python train.py --activation="gelu" --norm="layernorm" --optimizer="muon" --lr=0.00495 --decay_fraction=0.574 --final_lr_fraction=0.0
Each number is 500 + 25 x the weight over its row's rms, rounded and kept within 0 to 999. Layers, rows and columns count from 0. Numbers have three digits each. The size before them is the row's rms in percent of the matrix's.

# q: layer 7 attention query, 128x64, rms 0.16, rows 0-63, columns 0-63
# k: layer 7 attention key, 128x64, rms 0.144, rows 0-63, columns 0-63
# v: layer 7 attention value, 128x64, rms 0.136, rows 0-35, columns 0-63
# o: layer 7 attention output (transposed), 128x64, rms 0.235, rows 0-35, columns 0-63
q0 085:486504497483503466477464447506541485516511485443487499504474522491513486456468523537520488508543508520496516545530507473502451517490516505492463493529485551514506517474519469481539504465515507
k0 089:488486535519526449512502521478520468463483456478481493499492468500509538405456525493523478508477524503502500514508499461545510540495502494510508520503494539475512501517530501472482501519489499
q1 096:501511485450523487483525509501486504507460524474485500485494475509538537544495475531530461515470513492496458534506461497515525509513504535529472432501497503483531551510501494456533502515488478
k1 106:504468479446505469537522490499473490467505507493508487490486490504476523523509523530520483541517507495490502513522487482509528515500490474480476422515480484483536509503592532477517494517499525
q2 076:488489500483487484521519482460475463500491518503497475476481476518504444483524484492523481545505535535486489472526505530491506548541478526510475516495450491478519524494470560464535531518522499
k2 091:512542508476498520514535513478506487508513517467506494506523511489508486502496486481497484540500514504446518491497527433524482542538443513475480514482475500498486555531513541491475545470538493
q3 082:533513521525476557484491500469493524511517515510462517479493506535481547489474495501520458501478470500531482524459489514480536525564500520504483472493519484480535500437476491513524475531499507
k3 090:528483452510502540521501513487479549468546529493496497494485481522465523469477498446541486495523516478510493490477507516534481491519483525468512446480523476491512556523477490501503514486470537
q4 079:500514484473497459537530506527472502533491469454522453462501549468458470496503528513508538520494481532491513524542529516526481483512487534487503495516506505501496486492529472478492503431499511
k4 084:488508500490512500495464507515479536509481429461524492496514526496504533501478546519517508523461504511451468473466518493544518530532506546475519513503499504544486501472482455482495468471516516
q5 091:525519539432516480501522493508501491492468469499476500483502510534512472513537506520471488505514440503493550471530472499463529557526469511503495516514506491468489449513508487512477518506471523
k5 086:493498555512495536516512499461459492470487459506481493478538520493471481507588500515503512469517455524469506489504525483507498498509436525496524495507481502479500483528523455497507504521480503
q6 090:444492525521523483526517529515479511555477514529509488463467482497509520475475491462530459501482512543463536500512508486543494518500475487501469477476527491542518539467517506484471498508498464
k6 094:482496518431468503478511468447535525501505511517452504500499473490466472520461530474527465510515491520541523527533498473476518507492488500491494485525487529493513488498509496545485483533558509
q7 086:517465557493543510481471447505528518525529505523522493542493487550476522504483510506478530461477525483484483496470505504476525501460548495502501480480497487486539466500455490532468494516484507
k7 096:495455525526517521462490518542517502491494507517497481490474486542521489494485459504521541496509485498471455492507514518531523511462498463522516511433527467512498533540503515532451487531473491
q8 100:519492508460491492538501523486542517534519550472471532435507533509493530476447486518511505508483494511484522496489525495484545498499517504492501456483487531524522501458514499474470518497476447
k8 090:506457514460515493507538536478544559465526521489521512504491493514457520462475523483542499515483456503497510483479527475475519498468488519467518508499504515469501454516539495506480543472495501
q9 092:502520485477498484493554474479512490501478477488515517511539506492522485508483486508500495499520559502501512517522498426478511454457477545482504490516435486456455490536527502515509501474502502
k9 098:481499476543519484487518531534504482476459520484523506494543506457524540519515487555504487447484512531467503530483499450522551514484508519521463500507483493502504546511539502496501471510499478
q10 091:519487470444486485493500509550510487510490499469493453510496489546453529501520513533474545433485504499474479533472492522529495509521490520519479492490439518473516497510469474496521520506504508
k10 101:505497520476541497477499531546472495538506472486488460498479470521504529510503498546459530532485513519477521469461494547553529507511522484476507482453460484488466496538522513499497484490508512
q11 094:520520509487528508507507531490510474472511487495531559475525494459485501515514563459495472469543494510533465491473503496538418522514495504497515501538480476468501498505475481497524498510500505
k11 098:503486499504550475481467528504527494525488485469518520492506514481516539505556516482481460507562503527534454516449481477549465474523479496481507509512484500473498533505483530494508514479468487
q12 080:469499506504502512490482517498479507500487526554505503479530528469473523494510448506533522529463466508428551520502524514496521508481525507496471526485487477529486492488473502486473460457516546
k12 086:456507473517485518490515501485495489440479500533494479486498527533476482493499488476538510528464500493473516471489553527547490470519534518518501521509478473542520491467489447514486472483513546
q13 073:489493475547524543487466472494456507474481520514529513489498505490482497503532468451501493488476494498510488478490552495510442471556483491505476559492527525493489508519464510508506492514535462
k13 078:509512482499489479503525530467510497586490535515491529501501494507558482482514514452512538482491511466499521477514499493494458502526505516528486522521464461507525491512440528504493483533493531
q14 086:528508499499433499496495465517480513486571491456439499528518509489534494479465530475520532471521551473505499505468477489487496523474554503518505537498508526503493478516502511506492507512502498
k14 089:516530475535513475453487499552510516470546490494471521508517444497541524468490472496483514467486524485474499519515464485505483527497516484500547494456491510513485471516513538518552531489487493
q15 096:469473513487535531505478494470515476512484541589558507467498489482462490500470479490501509479480503499504520459494512494495519494506467469511510526519518514503478533497495549524537494477535487
k15 100:491491516515487504522504485487544510540511558546531534479489538514478489524499510460481540498501517500499517519483498491499491457524445469514467565529490485505524481503444503515494475521494500
q16 081:481468439485485465531470475508511530531455490489489492532516506491465497486519469472486481505526482523489507508493536528502491431534540474516497494519486485486497534508529476545458520498495523
k16 090:501502507488493496527503480518481524537441463490541480521540497496489499477535528479508496510423491487562507480539525536494511496483508475503477520513514470484515489486477505489462553495498525
q17 094:467540521517506555515478475525541481499464510502499447537458482532499461509471502521475475533467520497458487502479523547502486484485518470501485523478510532516516523453477516493485502510520505
k17 095:518472545552493510492529501484527488532468500507471501539461486498486462500455479489523489542494504475504488532514491510467497483530491489470497517461466501538566486525480495475495477532519530
q18 068:495523505476524460503552451503489460503565452456495519495439520468485509506500507515509518478487501509488516524541481501516466506504478500498519517488517548503517486509506494460555511513503498
k18 075:531537515466516437500495491457494543492512442478497512469484502487507509483498484488537489520516515502468509532473479479527503537536501516516526558481500499487521493538528516521479472507458472
q19 098:477497532496495519533495543471502472503496525513483530492511509507479457549546483521491523520471474476451479486503488523494531514487528479447527516457498529516506522474470479463464483472463504
k19 103:505505540510479482527500523492498481472501520516465485512501540505468446511520513503524503546546459498444480460476512521495503508507514508459492543496502507528506490454493507516470546448478511
q20 087:464518475508494456483499540475500518453495496488490506477503492482498540487531466488528483466493507476490501533518541543504505545465496563503526440473553515489503520518510527494497517511495506
k20 100:476518479469496484511522472487497510500520486507553477485496488509470528485527483500485494566523502462542508513491500511485502522410501558525461478510502527509487499456511504494512532523501503
q21 092:514503496508491522477488546530518527504474488522475510447470505507491542481488559511493500491474441540499518513515449490496483492525480486491506471479541501473526507428536488503482511508502503
k21 106:528500500494493530529474490484531538500506466506467512502464492465442509493500515503534498513504505532519496495500516544516493474509499519501510458514524531419542486481471448515530464507489484
q22 096:486510496507504525468475436517509482483533497534522502519483503543475513489465464512495507508517540499515516500455547522489490520498510458504433474509523510526524467492501463470538505503494540
k22 096:470499484504527496490487514455490483509537525502500456471434505519502499428486481472527518492471515473527496535486496507486511509491517471514504553459516482511528514532511498464500525534527529
q23 086:480469474505487490538522493450505478518473496520493486545487459496505514512486511477524481503482530535507520474499512540482446480482508437501503544475474476535499530500458550515496510531500515
k23 092:542500482496484538504513455476504528507452502483475533526496495511468486530512490465506459509493523530538525492492514490480492496490508464526475525482453513500548497513454546495449524488516468
q24 098:488504489534505485495516550516524457525496505534524540434485531484502515435502479518489514489475512528479524510462485498521527499527475499509524512483456510481471468480512492480480482515555516
k24 101:525582479493488505478535526497538519509510523518487533461479520486495497505493512513488474492480508515528540494485490548491503472524468529472512528485474499453454472482492474499498444509524507
q25 093:500486456489450477540504474473490498490495521517511507490538500477513511488485516509549520460522567498484510497504501496466523498447547512479555506478502474500523514517454521531479486505475524
k25 092:506492476559529520467525466546510520463512508510492546503496487507524528511525488498460493522468548489479475455492499465526554521464518483538502515476478484481503505487494533519468519482506498
q26 088:466519492498495477505486465488483467422488495470494454509467507482530500520499501472544574496533534552470504495513517519531507503499512473505500499523485487516510498544487480484523503491506534
k26 093:476556492498495480517466469493513470472494481468481526490483486500567490494534463486486531525503528521467507519521518460521499537515515468491482528476461488484519462504495473490502503455532536
q27 088:510474499477553479506527553479524499519510547462516480507491518492506476471507497515520498477513450503465471527493484553536431525532495498499512535538490508520495483509532467498497493472500505
k27 094:529517509468535491516491496489512478518495458484525466523532537534479512509482552462497488515541508520479483507506515533522487513487496510431524502526506507520469451509540509470465485475460493
q28 081:536459479504488502480505509494526493512485543490544532490489497488530486506540494487524507449526537517516449468489452538483463495537515496518526501481496517455492509471453489493451496491510517
k28 090:555493465495512510532488539525536464530501505507489505513517497482512511521550519495518491519518505493482482461520488503487570514487473488505499508481493515426476474506483565470491497477497481
q29 088:489514501482461485516520503456500518499516500489472490494461456518479511474500482467541503503526520501518506510507469483527533462484434487478460500501552512520498504536491505574498541484503516
k29 088:531543515530490523464470458497488544524516519473538479488524454484470498520478504488511529488527538526513490496498521478474532500493492488512436495494553482505464487493516479489537482469474490
q30 080:505497524459461492519525453514461487508511519514507470480513519473501470492519471502478503482469516517495494540504495478491509520495471528479524486500576567501540469483510529489533481526489467
k30 084:507475509507511464504536491485469533520585475527504510485502483477507486474512520434526531533476508525465528508484469494480483518507473537484514511524526480509510535505499534507525474529477494
q31 091:500485503546514478475488519507478497514501533509510497459496518497511494485453558528474492520499455496519501542496511514507474503466510441467527484514465471511551441496525505518506541521485494
k31 096:487519501503489512471510471499515522567475519490486504485479528558516529496453520490453469513503502534490481483506537517484484503492509477464561478495539512472531508481522452495489499510490458
v0 127:480526495528525474489541492503513505490496460509562516513500494499494469515515475478487532517543492493492463466505472490543447449500502496480462471480498560493507508540520480508539501500493530
o0 113:511481487498462513525516482513477477503505542484415488491514487489511559468471557499544447502477506497480544518502512530521533513504496521493529494506497483487541482499473498496476497515495481
v1 108:449534522493479470445457495486513489486501487492494515507489498546477530522468480478483502494513524515515524492501497464526483483495489523502505459528502551502526494483455528454555517461482472
o1 097:507497471529477532534513531469538510501466527476511506437492513487538505446454509467487477531499517504498522513559502515482509483474528445502488469492482508521515519470500538506481507497516481
v2 100:521487521510485479474525513488537505529489520500556513495485495522492520489492487437496466463551480482453503522502498465510515475497474487483512486530515504507463473529538476504526474497562465
o2 084:468507514500487511492503456504506520482486465508449541508508512543523522491497488528504490551471484498462493495498541511558477537512527438500514470509485483513548510506495496474502483460472469
v3 103:473544509500503507484506489512516529474452478476539534483478496521481496476535492504496502468490522516502524487521508477497485516529432530484510459532482496518485445551530496527458507518489466
o3 094:549509471515495528492490501518478480508576486508496496524528482494476485499479503516495491474514489514477472510525530520519508476503578458506477512456505471487514537462504499503524510447464495
v4 099:467494534448497466493528518500465507488469482529512519497526438519500476493515498505487468509491547482505508493510537488521555516526493468467569500473507477493506524512474518484465497476516483
o4 085:534519476495505493491474500473509529508538499469506503504466523470500504473459499487532484483505491575511495489509517562517446502464483495509494507505545525470475496489483458540538500512470519
v5 096:510536479473469478521492469490492475520514477498477450461543520497533518512523503501511498474510493493511482512539434507504542521540490530516501514531539472459555478511502509517517464492481504
o5 096:458477539543533516510503553549481490505498515497497536491482505478483457510504518481476509526490491512485497503479534487496513482475491490454539517489441544506488491498516469485452535515478536
v6 111:505483544485519512509525473487561487526529475517512503496527488498545471498509486483513500511515503524450487506459493513512480443535479506485514516462497462482464496542524504485483476450527460
o6 099:484512446494473468490477512505432531471498487485493539501462513492490534531536509517495484497473495476508501485494521507528511543499518475517536457483531504521557499491514469536491476538477525
v7 114:460524496504491509536411489501531509499495508534472506474484535568483503525475503504462501481501519472500463517476527485506551498484506506501510467482496500497538531521518533503480463497479500
o7 094:504460495486511492488504491454499526498508513493508529492490473471501486521469465465515488526530510507478553493497519497494514500479506463473445514577474537549493484534530473496514542490517482
v8 094:514470524476544486494477473475531436469496519518525477482532470487509505456487484522486508474542496482505542508491468500432505519466517511531509518473515524523500510513509519485488479514545525
o8 087:497498473540472485478490510487523509497483504455498526529455517507473508514481537502494490519541539472532451495503522487513473437543499487502514479550522482491526512457485482508531535475476495
v9 098:463482482548475508505445479500533501493524542470485505549497449477522499516491536519519504473490450525516482503467540548491486494536524490460484499508510516524492524499478497516531532514484501
o9 092:528525518435531462497523537494485487462477483514516485479461494507479491516504510483494494477512511489493548534516497422519509492488489573513470511506490477544531501513490506490500479502516483
v10 099:532499515486514443501511506498488493517492538471445531543493489482500485474526515488480483488526497539484520493492525483513510489544518492500539466464493532501537419536503492508505507459486501
o10 085:493505486475478517490520518541521514493477467500514465507504468484507561466495520494563491528536478503476485502553473539532483501491492528494466482502511467521494546525511472468483494527460501
v11 105:455536516469453526527521518509492488484484513442466491483506512486483463512536511512521533507451510469503515491546485491502477499486481503468487504506540495559480502519497512446499509502518458
o11 081:527486492515520496472494516505525525527522489560471525519510464548506485478521505510481476445522510529481465501488512503440511489487495470529469473505482481436521478502523515542519495500471515
v12 102:519474490461523496501533500497516488517509526476453480535495516463530442470497463494509529508486493511539509502542487477477503521485504513506528483555532477528505532521501448493502470474456527
o12 086:461517526477497493503483528498519491471495465517563499526526500513459545549508512515507459524511516512456481534439530507479488498480505497511518516471487471454497499475542508520483525478512489
v13 113:486494467473496539482528489492508521477497494499536451534515492544558487519483525505508462497499524493509484448506498519516507532501470460476562495515489512513498539507506463534489463535482518
o13 102:456500520500509487522461536497464491499528514494522507448518536482434512485513477506505497502508486564492502522498534500521520535497501544498472515485493504487512495484471522472499540432499471
v14 102:459493534512504488520502509484503530533527541475491539532533510468503480511471430548481493497520469527486496508467531507506513493542523466539480519526460503543473501482484486487488488493479502
o14 093:499495492461527472481492485454519525493521437473516472492465534504510518503511514501512506504493550465502476502522499496491497506456502525486493508463512534450504519510542501485539491576504474
v15 096:540486487498513502453532488513478470527489456444507497494505515494479561490532496493501498502472461488554533511500504502538490536492491468511488539510487426467504508514522493495474511506511490
o15 085:473514544510483523502522541474535496493503475539481515491498474518492440533510472538513496513466492450517497502499466552496506477512489542510522511456507546490485495440503474488520484496488509
v16 111:524525496529490534444493510503484502482458527484510481511519489481514479509472526512517512517532473511507495468493493516470494478463526528562545495513478526560499464464526512464545501508513487
o16 096:497464526530503512537496486478518516516485530484541485510451493530495544451519499468489491526530474474545516509498483482521484486509506494491515462491513446439534495495468502514475518515538473
v17 105:503501517543517496542503512524508480501508506477527527484545502489525476448525556475523514501496479484508529514545507496505482483542492487515511499463464453479495502475515478478522434502538473
o17 086:536519501481462499520539505508500509483503481476444501514451468494497472513524478526501557488521492487483499493522525495491520529482479546508518482489533477480544469548538467519485508473457492
v18 109:541477501504512497525480472543522515513480503475488483489447494526476491522509486502503508494478535488537483517512555497514530483474498506457512494525540501494519444503508544436508506495450473
o18 094:498502489464507501499514518481517480522473467552494510502513503510493497495486455489485494498513499496508553523517481523509482495477491459550481511509482495480473530503516444577482482466567519
v19 099:496484500535482498508490466535503542482504536526475533473505482488495501546506522514488504520483531478547494431514491502509537500505466509502497468496527560511477533468518470469484499476455490
o19 100:508516518463469445477498502498483445532503487503497505517471450498480476469506520472498513485513502567497502535506513492494494488491495458456510515507547544480542525499511518501534503496551512
v20 104:519480506476479440479483489497527535492473495518536495510515485562465477533493495543510464534495494479541507451493475519483512492476512495503542489523502474556505495533478533518500476491493476
o20 096:492510501511519498485472521492484497493533535486520517514444471486561552478456493473507469503504514493491510535478496506556493481481499523504463501491501540447482530499447514509514528466522498
v21 112:496523538477497515487514480522512476530531512480511498552469536506511511458523484484465468465500460520476501478450519510481497529546518504546467461548513517484467472495501499489513515525529497
o21 096:477503490494524463489483476498535535469492508527487527494544504458501465499451503505498519547470483448471458522518481508520495491483519548467513498496496490523540544510552503485486516478478507
v22 104:529483528531484519485531521511470508470475494476459457481493458515524497493499558532540511524538499455508520545475482487472459495515503507509470536512525537478487521510485516526460506511497497
o22 091:510538479484506498499523491543533450522471505527505537485492527476514500456532452467480490491486508489528522480487520528485514460533481516531539493511503437502505475503469488459517485527510532
v23 120:483518482499520506515503506516530536476519522425517537489472495506463521518497554496493505533522507472487503487536515499463506505521507491469448518496490540473462500485499539497508543455520473
o23 107:493511476531479455471506453509516440495489489563482459491472486498535497509503453497541516494489504509535541514525498498468495475505504520527498464496514512522517491484482541548532521512488495
v24 102:568485460515501528466515505507468511479487518506507528480490446531493486469504558503457494517557485514503490497527475487488473452506497516499487510505519490518501526510549519467485472515496465
o24 095:501521533495516475510485477520517476534465483452477488537472464497511507480502511520506472498545462459535513504505491543536490479497528469539509505499521470527534440489459480510490518503525522
v25 097:536453493493509527465542486465539469499529496513515556489541512527533498468534489462471509467492482473501455489471519476537482466526516522516510512481485520516482491496501473476519492539499500
o25 094:489511540495480465544502527485463532485492526501441486473497502482519499476511515535498472546511488452483503532531487531488471547493507470479472497538487467463522481500532481496494514517531530
v26 103:480522476519515526510512519507549503521456510522492511463465474557487514539465502568478510469507495501473478541466502486522520509522472525515498479510461530473472508490472465511498520471505498
o26 087:502490522492490483518473494459458511492558481511514491507534521490489442492505493449498487507491531492527527467503537490472491515500522461501501550498539484512499495556467558481493496531485491
v27 107:495526524493507506484483516518489537548502468489485497525492503495486477540475529505475501470519510472552520501523429473459493476492522509524500497534539524468500470496518499530523479472438492
o27 099:512542486521507534519466479504535458492443523520502479476481498531489514499501488472526500529503544526487520479445528506524529473497511474468513523444466473505504518505514489473471519523498539
v28 103:440467518509522455486510520495478475517501540501524466451521532487508488539508520523472481514494490496521522561540504492506494506490488489487461471489511546467468514522494533465492506508492460
o28 094:498516519543448525474502468473534522518513475483491530508513491544476470474495479446521511500471533479514490501533526488459529525483465501497472543532482496523536514477459483506506506495477532
v29 110:485531474515528478513467513483537506499470464514499463496511499489514516449526511502474502538516497529530493501489488515482518452449517544498504480485459539496517523542525547480545501492503460
o29 100:493451499536488555499489496496493506481463531512500484545468490511472510517442512471522493467503505496476522519514524514528514497521500453517491470494513468559537487496440486529498524522513496
v30 122:488519532516547512503495483495478517495487532486530512461491510467531479489462493487489461528460477461504526512540472511546481495531492494509519560465515443512493480490538532487495492515529490
o30 113:545476525509471480488498516487507527480532478454465509512531497564466519470520479493489547479514479495518450481472501493481505509458529539519511458511491543543492504493487474503517518498481506
v31 097:535492486515485456512524494514510488488520515574470480466511534477495492505481511492487533457491508470490516559487522512513472523514470491498533510501471460468486505484501527481538511447485539
o31 093:503487491484487478511537514460467467506492495474510530524540494492526492507551505492482534554455515529483462498513497489468481487520476477507460538545510499517489480534526458509476493549477508
q32 056:486481445526496525497492547533508471491514522501528538528519471573495478521488475513475517499495541479479443523526515533520481494514523496488486524490481519474486505490516485517521492480545535
k32 064:462497465513496449483523489506544476495481518521484527475491512502503525457496468529483498473528513508538492505502469545494529527496514506494486495536498515550537483532497462489508438470544492
q33 061:512512479473495489554513491512470520530483480490463460518525457510471482509455510458489465495488474503530484507519522534496497459493535501454524497472489454491529501508536536484545519521503480
k33 062:542526482480499464475549485494529515489489480476442461518505469492487517510473504471471508520476527522523492476527528473518535478490476533496528504518532523552528525545479492503497523477526485
q34 070:527489517522526521470457484489466490470510507549499478487518517442520483500551473521459515526511495477499462466512524514478511482488550523505461541493498510523504525502488498475493535448509492
k34 077:448523466479525462510488508517500475486473580526478500472540517477496475507520475541482511466508476484498460526527516494548500511468508502539478489502495502493533506505496511539516518535473490
q35 070:486506494493502545489513487482517483499469449514534507506532492486540494485571483476546525519502512524472490499533476469448475505486498549520451516513478470539478475486524484515485501502481506
k35 074:468528510536499534506546509497491520563446511528515526503493483502480476508516462500504464484481496463489460506530487541525501493492522521502456456464499476492479537476492477513548489502499486
q36 058:481526518499482478520482483513515533515465454450485472525502524507531509479468530500509455495511467502520503498509538478564498486529520498479519440466494451499519503455510501516488500492537485
k36 061:537535508514487515474484490513480519493475511452481500532468459504505482477518540509487495525471472502496479491531506519477534500511511504523514464489511551537494493509468500459488493588532482
q37 063:474505531543526519475460511488465524447501536477491560511507549486461531493486508521486490540501519463506473487473513467471513494476500466480490525498510537503506472526494485489492517536518533
k37 067:521479507514505460535443546548499489475528510495507500519501475524508504479491504524501514502531518519527496479496471449512485518517513462519516521558489519541510461480511505463463512465459484
q38 059:523574491471527547511518481499540468484538538479501485482481487491494499509490479476492475460491482487521512440468524522529514546526489488525495522544477487467525479509483504494521520509490496
k38 065:508502528456521526529499509471510494469529543510476522491503491460549504507489492480496502537505548532501530456506493491468457489505512483522505513508467469475456538507457497522467520457525520
q39 052:489477523532493488511513504516519452481483495490541522504504517516441449518454479488499480472497480551529543517480519438507481504481517473516481501495516536515475497473505537534505511503487462
k39 064:510495504511489546528503518480452477524485519511546479491503508485502497497466463484490485548481508515551557506501488458426506520456504508489498471512505520497518485486540478532476492498468490
q40 055:485482482535548508486488472495531533512514476471507479488477522502500537520491477511536475474475530530510523539484445504479523488487514479538495468483488499501481512428462526480516497473494456
k40 061:473475492495505559484488511502500495436502500484531524547491479484482494479488481474513503503500479478495526536497495552517509506474545481478512489459475538439522500503494468524536479519512543
q41 053:512534480558488503543467519494508484508511465533495492507478537530512482528480452486460480484475536486494500451469525485464523505508503466479520514492462505477476518487487554505516513489544486
k41 064:480519468479493520496521504524474466509481516525505467488518500514527447502477507494497520525546555464563543504496506528506521518489482505460537492505468550520520495520484468507479475537492506
q42 058:522507499506482477492464494501506464479507510465513515534531520523500516470484564546496507552489542471534507556524493490505518500494480461439513470495496482485519490507457485485512511526527486
k42 063:487511504541509490491456485500508475493534479509500537536467511516516546454519518466496530490512507507509498465491502448498504499490554478542551512466501531560472490492495519475508483483485468
q43 054:543483519510526482551520453481483501517496457512519466467481460518536498480518524521482478453470557520503516484515498492464493485525481466484504493507518447454536510520485507508481502486496496
k43 057:487524508473533490521486487472493555531474493532512535476514489503534486505504536482464532497487544493517512525466506514500523506469504490483500498451497492510475515538486500537509470509471586
q44 059:472554496509518498529482529567487501510515535464464469472496466512479554505485532523472454465511467483495504511502518511522495527465484499515525476479455502489509458521508532495503505514519508
k44 076:524493521456460488502495513527537516463483502460444512465470478509534499517487525544491486532509504532533521512517473515497484476529493494528545486518468517482493472471505482502514469479560508
q45 058:477479477491464468507460518482515522514489490511505477519536497477461526476489486457519455516512482585481511508498511532510475494488487488507481519496545511517516508477518530531513509437508466
k45 065:533493435512478518476509514479527528526482509452508492492520539485469486478456498458551488528522459522508495510538538502543485507506473517513475507504521502521526508465526455494510497487473498
q46 059:507512524528472486539481499524492490507462512513440433507504486507470479512550488545518506549512489511516517509525468541489507438523488493481504508513467518508474516495484499523503509471525465
k46 066:462530488488497543520495505496500514483478507480491451428494530520435480503517504489523509494501488437513509524540532462523539518514473538502501496520452482486488519513531496502494503487498490
q47 059:476493479493513542527471488508560509529490566474460546476499492496496492499481499480491448507463488526532512527527448516481505519507489463515520510494489539498509492458495512517527459505498488
k47 064:497474509484479528540513518471499518465529515522495502499494496498457473448509516488558469549510495505515556445504515499470464467529502506484476509504511496466538457496499456496504494484490512
q48 073:501508505514488490494528489527499516538467518500492486468510483522461515453485521535470491483488498531517498502502481496531523460509510449489526457473497450469524523511464525430500534508537518
k48 066:476504470500522461485472507534513511506496507493538489527512478506517540501490541504460513502465501541505541494544502497496503464476528456488539504479498504544485517524484550475466496497546548
q49 061:500488526501507494499494512538507507474481501500540422516490456508492495525502541454511448518482491497517503513478502499473491485545478520500484473505492520529512504499531526484474485451495424
k49 064:504520504465436536501475493502541505527477547479502464507446483545498522489478457502500516521509479500525470514508541503457511490485505516491492477493528490448492472510517482510550500520519477
q50 067:461453484501505507505516535521524500533486480476533494515525469525467517477526470469507477493505477552540525481453517541506499504535465496456483446506499515490481520481482483520501485470464493
k50 072:515486461508500537463523504475504537505515512478509518496480542531467484471496497477489492482519475552529492555499466526450532488552487480515502454541507464460506485525499496501510490488483489
q51 059:490529487504541504529464510533545499509484499529503499452468468489475507493452494479485460492477489531520498507538523523497480471545520508496521503522524508479548466440490499472482468510532497
k51 071:509542521475455489543511463476540517520479546512517514470472515493433498502496520458493484510514495532501493499497512516494469471505493522451519483508505552496534486472451483514479506530502502
q52 059:510478514479506504507522522490518527492468479513491554493559513490489495480569508531451519533498526492480517452511455500487492552489464509490504543510506491507534504482496485497464533470486502
k52 064:453469500518501512491531540510471510512491520503463513495548536505521482486534527508494474479505476530524462517525505514511460530553462513533464512476483489517515521547485463521494506488472539
q53 066:455524462463498447493505527485492497472494482519528516535461492497531470524492462473526520468484517492489532493538546499499476513472500524516487503521517540514469484544520512532526484472485540
k53 066:518535500515494492542494459482495475564468439531498493496477526485502468545499449527518513513503513501500480526501496538499552478486470513454533524488499534478527503487508484496506503511517468
q54 061:519496505507540466471489450509507517495529477542428519478509512460493503528522483509525523491508521535479490484479492499458479529502488496540534525463543488496509491490476497456475527540501482
k54 076:478439485468508486498547527521495493496531500508510502500528505477478519565483499462492488511526493482466502525500508507558518520492497516508459519487493553446507529497503497504472474521453526
q55 059:491450462478473501474503518502519504525520489543477533517473456513502520496491502430511492472517496526506493515459491479509498523501481507503492512526527531520481458458559514534481456499478486
k55 071:537482498505464494471544492469497505540535479495522505502463526460469493497462497518524484487529475509484521539501511562501490482522474538465495471545552491483515488491480484500501465538493488
q56 065:508452500502504510514477519480512560528481516514513510502451455480509519466478500468486460509489473512505521503508509501510485518501442493563489507516506524529501477473511562519493461464520513
k56 073:480496526514448502515466501472505532509504524487514511501503498488503470432477524508522476554529476517515506501492514536510459448485455518464498509526540489467525480495483496490518468534538504
q57 066:470534511487476513545513473515486570493491482510474502526489548483522516455471519510531486526498494484480527508481468508520498525503490489508508509468484439488497493509465546467483534509540529
k57 077:498503513504483526477466510554485506494485471493504535555544446497533511493503543482513473528488507516506506447504545498527522475539490483483505528495468511529473508486492505437506492510514475
q58 055:499492515511497473533490491506514524474452501496530500485529461495496488519493459488521478497501472537521478513508524471496481487532478554511485481543501435484477495547507468551485529513540470
k58 059:510471465536475525508532483512508527530458515486535489503489503513525461501494465484492494510504479474493481483468478455499568495501558537506504500486491468534477485492483535524468488466529531
q59 054:493423516514521495473499525467476531488481446508541491487480507506495513438527558480499498523530495457469483524554490508510501508483511512503512529507509482478503484467509461496503483504476502
k59 059:470501528521517466480490512475522523525481469440515515523496485476490518485545519498481508454519502527460473547480528512495454527523511518516493522499548495541532514509495495493544542502487484
q60 070:532518517532444500453507455514497475502495498522499479502514470481514440456482513526482514497536528495500514488506462482504539483515521488504509522470486466456490518552464513505462507506534508
k60 089:445520498533508491474485498546490462536504503527528512491492492462541499510476508500496510494461543475505509493497540452501541530463519480501502486463507465554480512505512529484449506517507512
q61 075:493477517517467488501489450541480531550486518446467537504510515494511502497502533518475504489442524514530538505544469500501521488490531484458551457487481490518500500465503493478496487517508498
k61 071:506501477527519503521517533525491509444491490536471482569486475501497467483517527526500513523470486508490517531497499481470492497523521489511520535488477510519506460549544506488561483526471533
q62 066:478503456497509501518474500518549470511503481449524508555489501526505513476508485450532456508521490523514522497491488508517473487504530468488531489544527478535490435484500517550507498509499476
k62 071:507523465526444522495497497463510490519506492447475528509494506475486456458506486472475491536503489491527538484557484528478503503536545510477493435515511512476495502505507451499506498502486480
q63 061:498528522496514462447501534533512459501539534501461501518509508507456495506497529555479490533532471471504452517488501480518506487471525516463516470489493500521487504490496513460501532533451491
k63 078:521487508468509475482513495504508444482553505456459463508482505509498527503513492541442498463512486540450483494548499464496506495509528485514542483508494509476491496468542525487493519512517472
v32 088:495519487518521490467480514506487454545504520507489539494539493489530518447491543473446465512551525520503489496470495507469492539525555499495491461505487534470479471512480485514501503508486518
o32 088:556494497513530508504499468469517523507507487499504474524507511478468470529501477497532526476458488510509513489504518512525482493502506586486476534489460450480492539537498450518496476486522488
v33 074:493514520461509495516559520534512492524502511514497488508541517447490486501521492530544494527491496440504528455504482505492486520507489496529541474507529474490461533495496459511470547459510500
o33 078:535495496504488471529465478476485533506473500466508499523474485533487505485428530484486480509539463534526536549525517493515510483504532463464499492493526491511517482502464519486516515537515456
v34 073:491509503478496539481472500478516477525489456492496529502554492463484474548503468547504541492468505472483504479479500474494474531516490508501470524500528513490509456497501510499476587501522490
o34 073:481542491461455492514507491542504508468458493512472487516471469507499489474504532424514486513546487520529535505543502508546510486516499514491532469478497449502513501537492526497496472492500501
v35 082:477502491518481536498491544484478485472498494481456430522502505513517475548507498560531484474477474495527532479496507494484517495470518520514516476496487469488481538481541514522487561498521492
o35 069:496499513452498449484499485475468535546491531491523509473506522473477513469500547458534491568521524492491514514511518496486503511518484481514516527487528503504521467534443506457504493500468494